Part of a small language model's weights.
Size: width 576, MLP 2304 GELU, 47.8M parameters.
Architecture: RMSNorm before each block, no position embeddings, biases, tied embeddings, ALiBi, capped logits.
Training: a variant of Adam for these matrices, 1080M tokens, 8240 steps.
Each number is 128 + 24 x the weight over the matrix's rms, rounded and kept within 0 to 255. Layers, rows and columns count from 0. Numbers have three digits each.

# layer 7 MLP up, 2304x576, rms 0.0451, rows 1604-1676, columns 0-95
079113116136148167124090162164130131141092101126156106106135163075141176172133089169123140114169147137121188138141119140125158165091139123084136124131101139130087139157128123094120136108139114134115121136179131087140138160118123107149122097155109159107084172122171129081130099146152138116
150134123128188123123110147093101121151122059105116109163133162106132143121145115107122108109126128107145182144124130112142129130090148104122099098132115146159132144140151133136116152117145194110149128105164137147125126123150129151111153149151138127106108075138129095105116113129168119119
096121174120095110132135103145155121156120124139139121111153123110098099066158081138134152138129177159157155113144079126140152156130087126111122152143084154148167130115138164163146114100136152160172113130119151072126169107151132139145105142101119162149140138124134113132161098159117129128
113122143134150103127138177156132129113097138122162144143133161130135140121173135142165131154159136127104141103130120126170132136123120119122115167133139134123123128141121144142114164151150153068106106082122112124130126146109136136150109178140142144081118143119140139140165181107109182120
138143121135168132092139121123096114110115130117131107121087187110153121123132116167134115149143127158130148130114121118155101137137126124114126171123186135137133155113098090078111114143145129107135075085114179115093109170088150074114079149100107143144142130139151174147116143097186186149
131112129108149168065151083116114098155107141145137161153127134107131143116153094121110124127119110174126097144116091166206119139147139144093132178117133116151106108143104157112127074113123107100158084075132139068134134156111105127163115114113152144150143107136125097098103113146127108154
079154126153157137133128132120164164114156101127111091157134157100127154109131134114105117138125148147082140143098135132123102101140120170125157165146120120148138127137150131152118165128156117188098127152132118156126158142153108126125113107175161167135169115117153104168156100105121118115
147115106109077113125149090171105147095103145107142133100125113157141109112153127079154143082135122165183106086120142142143153166103143132132119155135159148120147148089102108111161126122066119127150106143092138119116138097117142125125125141119117139130128099121135132108163168109135133139
117101140136147090135088144119120131194125126163128122109142119094138143163142149142122143132075146122130154154156115184092118166119093162146146127143082163145129136143164104086164172147114143145131131138149112149087150127142115143127103107110124131109109129173167101108133175093161122148
112123143120121106120168124127160138158153128133103110116169163126142126179106101140139165121158099126122118114139104114113110119137127139161114097159148132125103140171102129149142111121128090107097134110168200121088110133101150109155163103160138152153128141088134086143152149124123132118
083127124121138117119161163107113092147122129136115079187158139109120161117145104144099115148121116135145122107145151120116121083153162093119133106129123107131120113186155124158144117113111130137083126169145120152120133140187145141120156106117147129162149127114143119147134119087128160140
152114127144126150139117086129121145103148152152117094130152111064119098170111113107124093133104161150109116134062110130151142160094096148145132126093098165138111108161132134106131114115130135106089124091155129110125113110115120106131143145116113151132145124127131100146121130117142156143
147112099111140121137168126117103149134119099116126161155131140094109130131095135103105107153132134121120166127139101115100160089110126119123151115163132137132122107163085091120153162146109117156112141134105115130153147077149101096138133127110110114134135107133133167126159147087146174190
079132090160161152130133087083135158141131128098115091146101138150158143068155156117139189087158104138132119126102134077087136151143109102170141148124115140125137117124083159108168140125121138196146117132150165167162107098124103152090105136162119175107124079141109134135138148102115115137
095146148146096106162129128102145156125152165112161154118207103113093144085129097091116146140129148147139134130116115135141127105106135103107139090122168159125151152157129183108134155112130173170107146168150165148126113136145145135095080160124115121107157127132150115093156116120137120123
117144128143089165097128122145126129109148151120107113107124135170092152110107075117125105107130123103142142115103116120104167134149155138124146126072107136158130109140122125109135111157119154145142149123141115150165105132114156142138095132149132156114114110098133145131156130119152181116
150102154117157125117145116117088125136132111153115122113125189091119110119126126189143107134154114139144136096106132121103106138127117119131138169147116115136127110126143138123140141148113167098155159136186118131137137084146138164125155116141087161157167132114124154126105158099135097136
104166090111113113125139138106130114128109120147088147144134149087149118155148115165088119125104149125092114102080184128132135098093128101137082141088096140104162120119108104100126150137134157127152163119185181085113127159105148169134081144152163178108101137130128136089134064117160064071
144150146140085111140143170162109119107140094110122096135106122112126166141143126132131134169148092114124124131100124155147159128126130115160116116099135175144133122091110099106170109121142145125153082130113094129171143124142092140082144163161130133090127119090121163115143109132134156136
185147144159138134120127180118127135123120118084065112133137145120130140154113093111126159113131140121142141177129094123130091113145171182149134156121147168173137128168134115072156099130080132115164103091132138104098155141143167176114135107135178145102119111109185141109097155144142094135
088137127155143136114124141138124110149151110133133119104147094137130137109113175152098141114135096142155154158110141109169098095127155109095176089154110104106134166166138161114095101144138143172085155136175154134128083147115123128131121151139122141148161116101147124139130110137149141169
142149132132157118119113127118134146138091142094153153118140122161153116148109127136139150122130112114187132128167163118099120096115159127135158120144110119113148112123144118137122174140114113107144097141126111138124122130145111148143118153152138169124114125138160139081143114135140184146
128154089087092141137133131145154156120140116148129126115176175113126149140122126098131125140114122096120148118154108102116128106093099100142111126102149113098120135120147106095130158139113133158133099113135120154075147130126153131164140106115132113103123137155104144081117114108140124119
162123111087134118152166114123160140161148109166143139168127153110145126128150124098133093135155106123107143073109136134167147180125155117140147127144103142090140131107117128093115163163137141109133094143117163155125117134110118102119148131120109142171124114145121130162127106081097142105
145124134114141120161128185074116156093101094135129119131155115139123133121141079096126148169088102101128098149153108131102113137153113077098098136101087099135156157128145165185131137122093149151115159128131160137104122136128131165146135115146214148131143158127172133149125125110099098180
130137146095114141119084122150151160143108129125085150139133130082100196094142137143141125117160179122127139124081103174114130145129139151098153087113117145095100098191093132114138112137110136096155097105083125137108131111133160099123086082154104120157157142138135146130142136133138146157
114163105102141142135153126120119119106137120149177125174150141103108123147135117191135144171140114154123162117119165146146184113099095136110114126143137151136145118113106152122155136103155113106097127156108170156134094101097113127168097157088167166171142121102147151154154114108136156126
121157098133131112108117071144118112148119079101110133147138129110141118134126118172101124140128128151194096112157112153165102131121126125133106123142123139136124079118141133131093136090137142095148143153150133112123162144142083098139129117137101146137154125094174137131145126141126096158
126143123141136172095135103149104098111119123125131103085098164131150156125134114149141131126138114151126111154104135122138096132124156151146134124138110141130104124144145131135144107166126132152153094136112129122158122137170163148105121128118103186089121081137126114141124119161109139121
110145117100109167143143093115124067151132060123163143131159143128134165165123154140115094153158108160116156105136107155148150105150115170144156154115151101124108133127134085102134148138148088149097125128137150151137116103141101145124121090124134169139153121126090112150160130140109132126
086149166134159149102178120095126130174100146130141135145106164168120119135164131148110108144141128120140145124103158121117112129099155118120124112080082156095118151133134139094139108159134139128137150122109173117145138164127136111144150118090103088101088058120136136125146138131106143151
096172099115148144122167143094121193153128129145136144162109139148094183194186139144089107133147118112174127137114150094118156122153098138152130120068121114139126124116130091118145096150122095163177089100124141147086120120111122120080147125122109106120131093097166120122170133143171169110
096154129116116149123094084148119165131141118113111136131126113106123163159158140122139126119136116096135132158117116134115109190119151096094103126127121147150146135131149131141159116151106083150124113123124104116081163139143090112120143138106111152106114135114159108121121140127136118113
137142118120114163117128140171090082152099160127126151127111132097093136137127151161113076099135101142120138133129132161138137129130116130142159149118135165131108129156138122118131123133148080167168141100137119116125135122134143087170152122102138117089117093110142096108139141158144115157
124129123133136149136119152142128118102178146159129097125126139141130134148157115165098120156140164137112111081127120097106195131136136175144116119144117147153167177110126104132188128095108108136145117124133128103136119127121117143111152124139115171118154097136114111096157100113131157124
131155105129151104108081148173132108184164124078127104157149137133110124093206129114131161119156126119140137121175142095103102129116113143137092155131153124144090160137116096123115108090108160105164109137156159115107142081144154144117145112150093145106094095154118104131158192132094172146
139057088150116112146143143123097115151146134148167107110145126168147099170154130102150151137121122182173089142132103149153114141156121105122105114114073135126124159093123144149097148147115080155139115124129179164135116177131146103113145091134145122147137122118173167115150163139145156171
152156108125132128088084135143086139139131109112154129115128168104134191136101131151067124148132141140144154112165104131122118109119115122161115123093154155135101144137159109123107118155093132123113122116124116094110105137145122073193111111128120108187140143155159117149117137131118146131
123098099126143116137141173137128125158125140116140148146129119095116168142126128155159139148131097162161120166134111119149105100106145145090157101161142113143148102083122115147161128101158110124148140113153135142120103151149094158152189138121130138137134150101116094162124151127155123194
130174103084107125103066124109141126113133078111116085124148108064079141089125115094133069123113098127083110117107114148104127117102156118100204156146161142141090126173120135130147164103161160157151139145139116121120113138126144107114130157128128117208085109090133123135121131157143107158
145133130160132139122140143136114115101108129143112142119112128144098131092104146155156121087136142110091122127090120169133149141116131109148146116082116122152079133149105132124132160100126109119126125104132110130099134151137103099128163146122129136085130127147158127091135108139128131110
146105135116114115100129140147157160114141100119146079155145196127115144129158143125153094156107092119115130126175117149175147117129146147120152164144096142110161140149141145151127155148119118135130099138121156116136116131162126165120103164118162145141093153152176149143140127118081121150
149112146122152141150095095107140135162102074119163125100158135129138156163104113103111108156126132093164116102112157129139101115116117069141133119154112170166118121176090115126108138163120125100140132116137137120147135115129168118144117150140104137104133073160156140145111122124150126127
127120122097127159126132136115115126133127099148106122150137157116090138122140158083150149178124144154128144142123104127147141164102147121106110125113132180198121133145146113132120118164124149129143141132130115106108196133096133108077153145126106093154160124147158115138121156134192101107
098144147111137140111076099167133134120136105111133124104123131111108126117149131127152140132120117147168143134171106155121148110115115140107131119111115132094103101138115130140125132107118143140141136139097125106108109136125138124134082103148158144141133100122119123134121176097151112161
168122146112133156128135126130121152130155144145126106139167114097170168128112161089117091112156125105118140149132147135140147160104131110120139137144119138130129112103128148116140109129109139128116166103118149146114139107111099053151092147143122115137111107148072186093113172140133152146
105156177140108184115083117152104132111102120129139155139119167126161118111148180122160079142124158096100166125134123156138173107086134132184116138102106126174151142164105122137144115127093137145081139132150123122144151112176091072119095073077119104107107116126082134125116093084128189135
127147109121154139094133131138129157128160146117118131104158171095151136100109151111145151118161124146072173123107098137167122133157128127141171140136120171135151110155116143133150135114101130165190128138106156135139177142146137147120163149109135139112118137107094082076134143149131156193
175134116156147092114139133127132144141100098138119159143109126127133100151128107120163115111131115163143137138080159122106126182103141125155108110105113137123104131167129147098126161117134158113106115138119163107134099100148165152133138137137097122135115145138141112100159117143109138158
153109154130122173124095154090089142131145115114122063140125103122115128116162136104144124110138153122135114087153115123107125129137164109127122136114126162150161124108095134141126130152162182170105120138171130110065170144171146148102100115085108169160084074132097106142136138132153090123
112117137130114108129151144128132170125117112103096131142106128155146130115146088107100105178126123137159187155152113167143126135120163111162137143119118149104122153095098136121146136094140136103099149085119121096146147132142088153146097110090102150161143146105130126100135091173143129095
119099148101176115106140099144115168145149134093095075096151088122108138159127127128110156113160158134128148140142114090191136148155147161091164163140119141134119113157131120162138121176147141130191122132135098136160150082145160149113164148110128182131126162116116141158138114142128105120
112126081153133148140137122129129115124102126108151145116099139116133109119138132100147124145100119141127153144111169140132139152145121088106132149128084180162107100154082136116097118133124129177129124182175123123143121112094133088116132154092146092133138134137145129145148147127098133125
131100115152156128103146122116116141120103100100137098130151151126121148137157159139125106096176106137148147144153105104112088108108148131109109092109157140110157139101154125074150105145176148164150101126151115163110142125149097155112114098084139166125168102101176121136171117117168113131
061157116115162138113158097109097143076145120137133111122138134195137165094139045103119135143137131111129118090129127160149166112130153119133159134086114177141083149121089100144114170116130103117154090135110137134159125115153120130155136133096134119117120134105130113135199119134150110153
155176107140170158116144132141127121120124159128164111096168142139144129132096184114133106134135085120155135091127121108107130105087104156135100124122135138144086137158124090136153122106136118136123135124183109154077137082098145123121128129093123116175130123128124114110145130112112105144
148129106133125126139103123131131116129144119107097089109142154125126125101151145113120139109146172119122134123144150106186177187111137110094141125145152148125148142143092145134146151134125139144137111118135118101118155160130127124102105181110128172118136113116118127111115147110139102113
120099153103116123148117127117112120144136086131130104129139115146133178148093141094133133153132148160124119153123070150108111145150169108148166086118129136146144124136111094174124114167122186149134107117117107117087111120162164127103114175150138111121125122109127153157150120112111128179
122130113095106128113135165146105156113148091111123149134121123148123139172114094128109153151163157116145083102093112119181116156097102153119091098114123148136129149126102125127155178170165117115122105111145156133130122128143151145142125129165153128131155107069122139124130109147122129175
118165140117113172126131120134087129169146113117161122130135137136163108097145115119158114151163133103101130112095153169155109114135118114145113127163123096125142167137095130085151111137101142121135095119088141148092114108107121125073133156149136163118144178086099119150148158136104146117
103184119115136184091116106151130122095138091092149139122126157113142159098103095141148109105133173098190084081155107116109090112142169088157110126114098104190102105179101160141194130129068139137146161157127124121126104151113131139135075096182105144118119125135180091100160132092127165136
081113136129142131138113096145185157126112113127145086136159163135137143151123132137149127143166119127118157087118134128134119132148111117123159092176153141108129141139116141136111142175101145142128146053166183121116123099145106146130096102113139125145129142105097097136141119097148152097
135150146146155117100137176130130159127147115084135127158091129094085121111161161149126131168130119148098097128097088149129149130116170134136144119146124125090126148103123099107125111140134133134146138116124115122122153141117157148105130081079135124148136132155114154092095109078131122143
117130186092122141090115134097129126163132133160139109139143132148140178092113155153138109089206087091165133132161112165177124179095117112166122132171134098087125137148147131128122153136144102082129154121116119132113112158151138141126159116131140154113143136114162120132155153142138122144
131115117090145086101125147084107124151109114152192088174108154177177135136133154105162147157176167172152180122095133132118134127118114143108133139088123140138122146131122106102104105132147147100119114108123158137126109124175133141085125122163131173128141144126144123108169115133102125123
168158155119096122132094094097053124137102117160147159116117113097115126165108111142119137097154156155128113112078094140104141146115116101089102116111137171135146113166129136113147108174105122120124087083130089151105157135116104135123080091183120112126114133152164102122150138083139099119
155161107134129128153138140166120102098086095113118181181098109155101139111105153087147111111132094146118126093132122150127191148138094176158123158131115141129118133114113099136160146109077080105109128095137144088196091149098130128119117127089115143116109138115141163118128110153160097131
156130124090133099138098118116109116144156102109170131145136125114150161145147159114129144144132162137144172144117084157099123125118087147129157103094116151129160104108119164147088171115128130161153133140119127162125172134109132122069127130130084123101120114143102147111132121136071156145
103159141084140104135136141149145125151089117114155104152137076126142143138160155150155115140135135105140153123143117149085113138119105114135144116111102115162187142129117136102101156137128093096158146117139131101169164132139176106168124136171144189138140121092175132102099131106157108148
153105138099149142111106113151094153136160120128062142156156119095137102134106149136151143125126171142088108169135095123180119123109142099130120129080131147158134134127132077101127130135103137116111136093134194092089146133117143102136121175147097156114126103119130112102136132105137048107
097147147118131103123100147140113087127164146131140139140114125115101152106121124139147134123095154115197121126165136136138127098140131131101138165149117149112131138157152136112119113134134111122131153117152124119110150132126169142154180144125131145132138089121109163109158129096111130152
123165167143138131108146129103120163120123091080109134166112174150139146130150171130129118143139164150146177086105161162142185121122158154085142173143112172153140082155119165133141180150153168164145086157125189140157184076092112088138141146163114138136122131158174127142150159129100136099
150102133094140101159161108130134116145111134158097098119129147144108140138112122141106168137126107126154159117125085147136112120086124085150113109097138148135143116131137114161141133127114125128143159096165153128122139140073121147155130129107131168156109122144124140135147129116132155130
# layer 7 MLP down (transposed), 2304x576, rms 0.0617, rows 1604-1675, columns 0-95
142154153134154176130135127094122091120154161126138104130137142124122150141163093140105101100107139124123127130134151146131115140106133165140123116072112157110081138113145189130174105142108085165164122125134117114132131121096129085132105140155112129108158105171145152137137138117136143128
114105100142146109136118119133131134097132137160134121129110161103138180106080125125108123150166143111164101117144128167142135153140107190121147163130110125126089111153138154154152117174190112125097142089117126129092159109140163149124072123097165111072138120131138124144103117131134125135
130093182093107146142151130163139120172114164168150149144139121136119136129118160119114141116156176115183127159100152084079119089124125127135143105168135160123109146104127143158123144141121127110139105125150122143149111115176125104127107152127111134155128126143146092096107090150105134166
159091117123136102132115101154095094142163102119113110127105116107094104120130121150125107157121117124130091144130144158116100156128136106098102090127128097139142107183126120127143086129184131163172158123142147127076099119110148122099142114124132141131113130104138163126092102135138125115
094142139109119128090113153128136140163141161102164087140121160101158097141102167122122144110137126136105140129084138130138135098118116084103094093097133144144118148146099145129149126145137125126162118146150127130171135139151165133122119137124141107114102119154149140139115118140127139147
098142143140127151101168117105118122140157115140127153109125135138096079147117145144098110129109121108110116118103133164157121139123134097131125164136106153135129143132112141115135126120111116147143103112119124114121120158156139121163137141141161118119140112159099105138144125109117149137
133166097116088130108087178155154132115151130119122085111157097127127112118130128193110101120114142125160087102168161096111144124119120115142131137153135118116144124148110111081107128107183136124116180150108130077093127150164158135122125080126072112086134124140088138116142087114080124146
125135170178151104077130149135095156125130111135138137147116139125096153118110124174127093153129116107121147129178165119162127112118101165138099116119124153108112135140151121121158131148110092132167156128122111123103135133105121170141166126125151172116161148127151085159111162132110089118
143137165100153140102156104123119132133110127151131072166154168175125104136115129142129099148144106131145122133106104129120138115154140127139141104158122149121125145151060127188143080126156135147149121126136108105109110048127134170151137132116168127180144138126139109111132144141141144115
135169095153126130108152150123117146150070092154115140122139130135116146127070132098090120128106109141145124117135163184092139127170160154108096115108135162142117113142127113158110098123124133107147140118118130073201113100182122079117090124188099121106100134126124135141139128119118118119
154106099117106168151153077087146130108149155139124143153117081181151096137084153087130122150107142127105117106125133126142099141115150129126128149143125156148163088078096150103142118158138139176162115104144172125178139146127166103120162161125117155147143118132085091156171148144158160100
086053123101101086062124134139107117140113146105120103145110165150161168111151152097130112174156115088092087106122161106094101115096149159134090138147149144149133101128159107163077118144116128126121117145112109147071123089129129096100173126098129119074149118106150148143101121135097120156
125138130134092120136103132155109096142142137136160141169112081154135100103083164135133085187163107096103175109135091134104102135090142107155078138132089093179139074132115103096113170125133125160122105123136144172124168127161144152152087131129160135131143116142181133165095142102137116096
102133118089126163124139121126129152109112099105154120090147152094112156166124167167119122171133127123163186088142091150179170160108142135126164145132100131123119116106168104116108114069081102075109136164129104108090139141117120128153132117130135093101123129103125151156142119108131108114
098111155106117126105108102143135139130152122122099122134192103153148110128115113114137116114165146091098118144134113083111151142143105092111116140166112123100142137105114204149109117103111130138125090129125077129132138147154132083125093130084101175142131141156084148158153157174162104140
149143128083141088112143113088139080094144076098117105109152105091132097122148167129081071169133094137135108139086095120138110108136133114157121096103119145139108165123142109155155095089147137124146160166084135144104136112107146139111131109107090108153136129143128153112102161139130150101
135092147099116105116095099143125141123139118126150127121135136145134162137136122131146083128079134136109116103137138105131121110100120130094154155110129128170153110134163116110153099158127069101138124136100140113134146125132120130174126154166136102121093119101132148125103138134170121083
100124144146095155132152117111150118122152119108112119152138107156153094130102129132122129118132096120127147163103111178147144140142120115123139183142112148087090169130127141139137128140127104176135127141133112141075109098134069139135152137110138113133145125087095152151183132153114104165
156127150089137147141139147119117154122116156127092147124113163171133135141134128155135147110128170115098144132120104111136137134142103138134113187104077124126149146121151103115118111138117093122130162118115097154108132185123142177142146127153094159125153140104178128169103161134115085147
133146201103091138096134194144100144119178136153125179149123165122157142129123106112136137151079139106162151153131143120140135102104127142134125157101150150128122103108146168112145135106098103111160130097152110117145153141114093147130120161138130075134124117122126137131075109096116127100
093092103108130128109128130128112150141103146114098114125135141123124161108130111145135134094094148198103101164137127120129150162139109148127117146145151124151140121128111130147127122122090122128193121118112111116160133133148102150129124154104107151134109100150105151090135128171109119121
116091131125105160165112133121137127134108143162118108118145131125160122146127103120144168117156128173117119149109157124097117170163124153109097129130136114117167139105108158123118120141151166148124123145151142100096142122127161158143114101139136129104155111139128155168109144084146116096
143108132131131124140135120111143124120143119126140117112133150140139071113140100144139121111090125126159088163092115156101100115096171114115132119137149170182130119098138124146108107132095143130144125111122127120099124167141122089092128154156149120123156135124141136140128169122151149131
135136080145155125133128095164174131138155123114142123156119130120090156151106091064100121163121146126152106108119140130136151108104160113148088073112143146093104133093095090131117128115112141102142140116146110160150148130106130139159127125099129123137121152149111150119173144147147126156
099123149139121143137122095143129111114121140149156118136086105135171143160126134166110113106171151136100110111104144108093127111144137139168149127143166133096157122131141101091118090123121138144091127119115117185160145112134104093129100172176090109121144108127144128133090121122163127122
093122092173109159128165122151135109107130157140129130173128082143121187142106142149162108108157126175131134144122195106140100099083127089155158122159139157137160128149121135116137137111102144120119120116148145168174142144132098096101132125109111147125124138142161127132099136090134140161
119113159156129110169120131108116130128150084155132129130159146162135149138117118102120104122117120129123108097133076113114150114115145112109150142136086106145120124089138135092128093104129114113120144163128139134108117096130135143119166100114121087132080122119122117097158156112148142164
133114131120152154167119109130154122125146142115105132091103114123093167088095114135108137134080116140116125124112119121133152114099139131077149147167134060098106097138120139096146105138146111146140130135119121144141162126143122125129134101134129139111128136089119114117118136132126120114
136157135186120163109133107180149156134158126145111149141111089138145151088067070115132083149102165154123123112101110136124146095107118152146132135155104075122118158125138184111146157080136090113151144142145130132112137141155124086133125105147151077157117175151138128117139161144125147144
153103125109124157127177139087113100182095077115108114144125087072165135128121158103162166112142128150149105117166128123175095075096165101104158147111141081189182156157181171140137185139105130133127129161151114095134097130116154111109115102128115119097107145121110109144176133111098140117
065138098114146144135134127119155103133109120127153169112096159118109114126109091147179115140147114143104130145100092136131141111093080103139105160148093138162120135120157085133128154132145169140144118153157122162142114126123167088119123136143124129176151141155145119144118116105113143099
115101123101077112129142127127123148118128133158134138143120117169141084093105151138131159134117118117103087115124098152106107135142138114121150168103110124116125173143114131117110116114115125130142115149123124136135124116126106127110108124170111124140104133158097106118108106089133113092
150069135112150112141105154143125135148137104126154127126133127137106103132152106121157135142122121124135128114155158166150111128124136140134121118092160100105112138116127130129127118092112124127162144116122135123144118127163096103090190102106154092149153125158106128114173122156156104115
124101128120099110127131148155075164137089116101126108130109098140127097115129140139114161157119122124132132133136112127127132136109106183104154085147123164073160165132148118104147151112133124117137100165114146118151151161124113117125128126088132138142123119148153124153083117106083145123
097148106108115089114140122137179120143168121145142118129113123099133116072131116115116132144157141147077060102154145119129078119129150109132080129131143104098108133120113144128144150138151138134128133095184135143106146090111150116151124122103095086127097187138115144149136150119152112109
138155134134126133184105170145118108143168116137164144145141173093128134162143124131140124129164159154144134067137081168111090135112154133108132142140135109117108125141140091136099156122140177111151076124143121151144109160108146122137115113112140089164110105147088120155105104148110134131
155099172161151124135126112142117167109139125138089114134128184135146126130133063146154174108125129125129145136120123139145118165068147143137098165100112119127156139139196115137124114162139115172085108133108153122140157100102102137119173146138111116091106111118159157165116160112111141135
139123110155120119138176123134107138113161136146172158175111124118138138096119114120135069131125113123141124179151156144110103140138129150132161138120163165121146084163148140127188116135125156122118140101115124096130133133115124129106140128127138105123165106124098118091190111134127117130
111165109111150155131138140093146157135127100150105102155094159132125074146121121108095147164163133129120116100104105139103102114148142144114104113114106147139103138164120121139108112090141111093120118142137103082153098121143103091128085160132130113173122135151143123159092114124135067126
140144115146125118157142151164117145111186140116158108123104125113128124121131127125137134112079113164130144118154162153137088129154133158125127154149103122111111113105117119127129149132139103122160149113160131086100111145152143140111143100130131130095115100121151143174100149133124116157
131118134197162143129136158141108174145120135085124161162105100168166141115162138093144110129145098140129155107124134126169126145148126149126139139130130091157128092135145085199131155164177117133094114137128124128108089162126139081110173145085109113087120125144125142146138150150135119102
112116093149117128095127124107114108131118138164120131140151073109172127079088140085113090092105144096143154134117098115105114093091120136090134136163140130168137167168105125108090127144148144138122154125130139125119086122101124137139124156153123147138114142154124086121148109141148087119
090130124154145146126105131144175087100114116173148150060094130161125133172109158166144116092123172117132140186142155138080115135108110127123123152117169183145099125113126124116095104135106137100121146138139090083125179107129112116126161133141143119104102151093138130126107141098170127121
110151164105153099104105147112159159088068123130145131142128155108111125130106153145111151121161106108069100144132122143091121066132108129169158130169136139112095092114164102165143099122120125142144135140152169128157094135141140099144113149135102131108113127085096154166164105153131147095
133106120129129112165085136172101110160135156124104105130140143165143127130129091097136158129099123106115162133115167144108147130146105134146185124134157121114080134141100113121146096138136121124129130125153119147144135155159121147128148157111119141120110145079110125137177114137118138131
145089112090087154104104137127124113145123140130087125123138108102132155162064157110114118170085109101159101148115160092161130116118060161120053140091110137129138106116140135156149124116131145078163130137136151130168097135106143132093109097146161164146148144136091155105155119160137141143
125124148141159144066145105072176145138133097140056173136134097088089086136096131158164138145122146155122108104111079142159158137133163095133085094137136146177150127166141120113139136112169121155107119130115152056110151125111180185159143128140140113130158130093144183150177155084105099081
099113093123113130139104109173113150159127132130147161113164172109147112156113121167135133114128140134184169103151138143100157149160149095136134134132117148103137092161139110105137147128105116146167077105064173158153147098112152138156127085094137107107085114124145099135121128124137142105
138091102092106100118127137148129155111136144133122134112108077109143187106138122112127145128098133140107107127104112121151153119117124136135149081110158136094121134160130134147144113151136118149099112142096140153157146126165148108132119154137145143152103117118122106139093120165153157140
093104122153143100123124129108146147134131121095151136131145101146103132111127148124147106174117109117125127104153100136117185106141129143116143140157136147137098153101118150128112149125103133128105137145119139157138137137152108114133143084136108152125105141146157129121107130138117118135
149084143147165125105158111192125114126149148154111138125155143136159124133067141138163148139112123176126116124136107138134129116144161145115137164158136174131151126135149149142134081127144171132085171123136119142144152159072121164121106123135090111148154127103142137154128147130121154155
130105168137099123150146152112092133145137111108167124154094105156139135123151131132128123148142138144092125168118136136118131105136099114122081125145119143152175132117132157130105139167128114135109118123136145138133138138145160150147164092124152138115180098127133119104121113092105122149
144155150125136121146135141111125165151128092104101115126097144167190149103109135125109128113161144137126165080129108138108145147140110177181104130147068144112150150136136128180112149119115130108139121135082082150143125193137098082097120095125120114123087141112110146088145155129145171135
113092151147087137127067127143125101130150140132160085118079071112135124136072126113134159134113127106137114117156161168123150143123078167108113107102092114174106144117065120107118109123081111148145092134113146082153127093138156141113126164115123101146117106111163096175139128154124141110
096143152133167145162150117127137136126092096124116108128158153147105118117143151147110114134159133092141129135143071149114126117060135124119105101134097120152139142144106148098132143088089133158133157086110117158116108135166155151179136147115093107137092098147127159119109129113135105145
104133135117133110150110119149154147080131150156108145120109154106122125098133119110165116115090113111150120166128087141128163156147134114127078129111120107133086083092166114095152129168149063105147126107168107096103142149102148141132117150109088164103155165113130129144093093159131155082
098166120120103109110131125101131191138175129136121164134100123178150125105105132119112145103118162142168109145123148149112119151137115107144068169117102140154145108144121130141143154083130116143164127128115152120103111139146162108132122123135150128091140135129129079133156133175145136106
135110145135100147088104106117143110104129120076149154096123120131135161123144111125141150159172079192093132135171132127135123106138165107122139121128108137129139119112158112165142138098098110115126133126151101136119076160159140113136172146075125106163089123155129097137088112151127163110
146134137157104152089124131137198104164152144168119119119152128088144153181142110090176155134108157143139120121120130133135117120155110106134124146133113143120088105123141127138131133142108091096166118135129180164104143166119115111163141114139141130130141141185087093125157085123177167137
163137111110118134134108097146077137088130115104123112141087124154129100108154144125133097148112088055150127105114097179137086141126116115091148128123123069174144172140121105084149124152145121137092117149191187105088162144128141116132142107138130147101131151114104141141118141145104166116
141137137143110058115131137120103148132081095099137123152155110114152157113140154140129134172123111089087106144068156169123147158142098165109118126186195144082122117139176123111089116150158124140124148127087089136149121143118130108103150179165105100116108134159142121165139134129131124137
147111134103122124094134151123126124129127128120138176106125117136149154101140143121116086092124134120115114141144140114122138131138167113150134163140125150118127141143096145103108138119140113143102097114163121166150127139124133163094160149129137141126127129126120161112112116124079090111
106139128139136146134105132134122135104113098112114146104141147158133081107159150148166149144090165140148118073148137152088072137139126135134166103131122120145145136151156123136115124130125097133156148144155081169096111084129130149118152122170151116101172122116123127120157104146131115102
122143094110124106131124146110139116112145136135099120148107147135135141107150134122091142121141174106110132130150126117105116107136144096164118104160127105153125119175148116096117137165127149134158147162143152161125124088099113130100132122162112143103108131178122144109136109114110108144
122149118127161122146129115144091119146127124119098091113137129096131111110159130132071172095149156103087138122109123102129163098147118112130128109133142084125102101163120112148126134163111111145146152125128132073124130125132154096153166126100120112125141140137093119096125152091129167159
145127126147114117158119141126137142120091110116148111121115144120115098152125089089109152126071080159139165135149142098136114134154126138084122117053150169113122125113198108141134128106167153138138141149141163099109188128120125115162086130091134136159120091139100120104133138107169129138
141149163108147169144138117152159126110122098157109102154103120148098174071129133136135157141098116094162115106141133182151107111111127133137103126107139147148125114175170130143092162107131106151133159156116151102132147125136105114183103122118114134121106165123131157122114103114099103118
151132161150135145124131143112108108142161128130156115120123146136130130124102110134141126105099141088108077127125158107119091171108142118112123137184138123146120059107127133138175166132139090127167116157121121108129137113141106068112156130101097106129124111137147126130147137162158156113
139160126158088095091149132108180129123048150122165070107084135152114095128112129112059119096132150116134102122143117163147157106170103152117095126166153106169157166118123126110138124145059141127102116108115163147156105157136096133082136140108149152116143126140098107154142121128163131140
075156138137104121092073121134135126121134124118084126112159111097141114075172152130100108132137182119107148104169181118099124142081136127114116141077139150111150113116151064126142089121132112161099093117157104129105116134117170114153112146134139152109136198114116070098126111172141139152
128113155094082137129132137140119095104132116151096179102122106166138150119122125108126142091121134143124123123114120122122110129148093136115109135169097160120103104158110145093108108103148124131082112157125113124132143116123146108122147139148134101147114130100147161142124084165168107141
152123087123130148150113115156129068153107107153126133103120078197112048144169124149170121130140136138097107122124168158168128116062103141131088170153124091107131126173067136112122149131134120168150178129147129063169172140163127162143140107154111128133165139096149162126167126102116141155